config.yaml
hidden_size: 160
vocab_size: 8192
rope_theta: 10000.0
rope_fraction: 1.0
bias: "none"
extras: ["capped logits"]
init_std_qkv: 0.0408
optimizer: "soap_variant"
lr_mult_o: 0.724
beta1: 0.95
decay_fraction: 0.553
max_seq_len: 512
doc_mask: false
dataset: "wikipedia_en"
Each number is 500 + 25 x the weight over the matrix's rms, rounded and kept within 0 to 999. Layers, rows and columns count from 0. Numbers have three digits each.

# layer 8 MLP down (transposed), 1280x160, rms 0.247, rows 916-933, columns 0-79
498481539478473479497505482492450507496474504520496496469513455500513511472506473496502527509479506579482479494492518514508454511459520518510503502483484498529497538489522465518454478520498524517488494465532530503479488489507478535536502542
517529498475499506512485483498494489490551476454472486478504534517488524550507510453501497473518477518520517489503490486505501447487492501496430503448497513484491528534504525467499469498495515475511490489516499503482465489519477482494491518
492543478468516498511515441500508544467480493508484493487509537482527479479474484479517486519519510524452531505523515483500441483464481437490491507471518461465503497555450508483491463516538504514503499538532515522544488496487557514487510472
511495466503494487481504515521468521521525488545482491463443516477436499469502476529512498507479484500489455481502511506494474494494501465510481468488473478490519496528525489503478519481482526497522538467513487504472509529530530437490471465
503488471521529480487494510508549463542488486490505489502467527518472492518492530443478515511544485532479540482518452523492503519554497507513532466520453443493475497520455473509486522491518498483523503487515497486500510460489500485504527500
469544488541500517494525518533508543504499496502525498521471501472494535476492473488490475490520504509528453497507463491507539524487469496470508485474521479463479512474507475554497515547527485475464471508542554490475537492495475490516517473
484494552486477464500485537498491497501514516522525521508545481531508535509490462533542545451491466481472547513512500470492538471487503537480533519494468464496533466514484542484469526505432488486564512471500513469455458472507450496514481480
516515496492530513481509538507513496484508496486526481505500538462461499499497492472530485490496514484459512532478464510507530471529474470468524474477519447515479485489532519509486480514538497492464477461492512494487533504512500480514500474
521488536546489510460512481496470500493525489529490507503505467556484497507485498489508490499516502495494450507475528485504510465476530481513499487527519526544499506489549559505505484483488479487507530547480491518492481492535480467460492524
482524479499517458493463562522453513507508452533491523494548500487504504526521462509540497462500516461474513479557471487489475529488571481505525496513513512492511479523486520500555484516463501482549448479523453540465497472506470469513521530
504440557503523505519461524531505535476516467508485463486421515528554545476495479539470500511476469510489468516461553508513515444505532474506488494501515514491515480523459510502527516534504531509484514542529482507538541551474462473490501493
541550509464493498535463550523467520516493494465499518503529524515526520497447480502523491540527479499481547495493505488532494473537511554499492510462466482561466506520509507513506492520472464466539492465516541551504489517528527522523496523
490482487517522527514526521521493505489471474511470511520527543499502491484439505467502490459501533480511489477466505454510513417474482486463517521471526464501501513493486478475477500521521496488526482514501487485507521493480557493509490521
525483466510525480470473538492505501505501476523485496497547499471503522465493478507514513459512463527519516505491503487477496476482517487484495488500445502512490544476515534476535489507501471534554538505518483477507500551555488470513480486
499490482527517481545480486527543521479451493470483484480506521439520505538505531513483523453465498486506538525549482528474526493493498417455534495500537467493519546527504556486472517530514435509465484484494518508471496478494451484498483501
487505522503516504504476480539497477545483486482499504485502508478543515487473515506514458543513486480520513501511511514508444480504444503498517489508509468542496517501515501503530496503480491457497498499491538456502513475514504511461510516
489501501547496476477519533481481506485512491489499523511470554529545528515483536539496479458456501507509491496512455483562539496518506537496539511521493547530517488494511457486466497486482498479521522502519517527549521496481508463496504494
453525487510504531480492489513485462522544483500489518476504488474529536464501470498490489535487487478512462503524525490505527465518499499522486488489539505510563497496545494507525464504502504488508449476493482491486478505502518476498485533
# layer 8 MLP up, 1280x160, rms 0.241, rows 917-933, columns 0-79
455521495479509526465509508506445517479450546523479465515526468493445540505511509510464483462487516498538467467488504515492494536459490540523511487522508490509513494535505496492473544492489478469473505512470513492505499478550553504504459530
499457475513530514524517530489474535519466504481524503494529482532514499538510552483450513503501497528490487506496489498519479516525501476516512471459509531478494506474490492515484506496522482522518519497473499530493468472481505531486487527
505508508511480509462502526505504497555458467544516456497495510498549513500463498525499447492489513487503513462509541520538517530533458523487487477480499457466488497491460488496455490495477506500520471507496507486504499460506465524470490479
497505471514449468549501492501506469508458487487518463526501525548508520496490562460483501509459484509503535509504512530519500522498449491484492494502495539509510450502521464504533488539557566498465473516481544500483516516494504512464528522
505481504536476501508502531491494457526492511517508485538539502494536499484536507477501453514468487515500515523517530499466504472495471526511545524540504506452488525482521498548457482512507488505512514487499510451509467458430495485465506467
521519487544504479547488502480488473494508510492515563465481503525516450494517549500533486492452486464512501519500489517492479536510491522528499467536488487525473480461512524497451504503480515483522475512523529445505472481484500487511488522
528501542515517526532455486483516526480458513511478494515473474523521525506501510474495505496499499505506524505538495519506504488487484506469519497470552520486511514486491543528515481516496492519485503494524542540510505467435486517504540494
502540518506566503537510503477518479563501496540480544539508518567482466508491468493467470520518549477451505495498485525480476481477476515501504504533487492497504480531521498515556464438486474495488496482532481482472459491479492488439496542
464496456463486445503517481506527468529535470537528473483537502466490456555465461510569484517478488495483493470536508518497490495458552498481521493507483475501522492460505514457499513491495488525502483485493473469501509511483505526591488531
501506549512491509499536553529508495540474456452463482489517528486497489475482469501467485502532555520506484511532502499494520524504515493539481516473487520495499486512530486516470511465537550553481508493476477469486500478509533522551505464
478469499471469500525552493518508451478514484541513498517485464509499522524506535482474546470515475508512469567598440467500502503539528463471501530537547490473536451492469502497474522504492526535563507516537482491484517531465473492459482490
525523482533475512491509513499495487549508451503511556512517508542512511535498504466488514475485496459516534522467491469522521498479512520489482539535530532538457499524469473473509511491512480508507472511520493489461510524473488514507493493
498471495474505474465468513486516519481493476544499477518493505493507491499500507544514470461494512519496465488482498540476515518540510452483486466465472470512485453467529524523511511517524489516530473469542486483529474531494519507513509524
464530487533479509567506457541518488511554566500529488544466525531495509483496494451448469491479514449481527526490461501505467508563476486527523507516515518516502554482501494510478463496518514542525474500456492501500451457526494474523471488
499480529490516518503472502500515502474504517478495503536485478531507483505506505511533523501495493482501498494467469502516510492494496475524460553494526501499455486486495480495516496472510460496453515518510522499501526503543464475511530527
533489452492542481472508519512536463537504456489497504547531528537505527512490478503488508530523481517499463466509526500474532520482522493515487467522526495501479490523469493505502470514502460502454481524516530521538506480459524488451502503
527506515539504531566506523492462484516486474519512505488476504504505501507518490483467494515477541532528496505491531528504465521504499509531483484527478460511476505480505474469504526503505468489488499527503482497503471496498521512484506512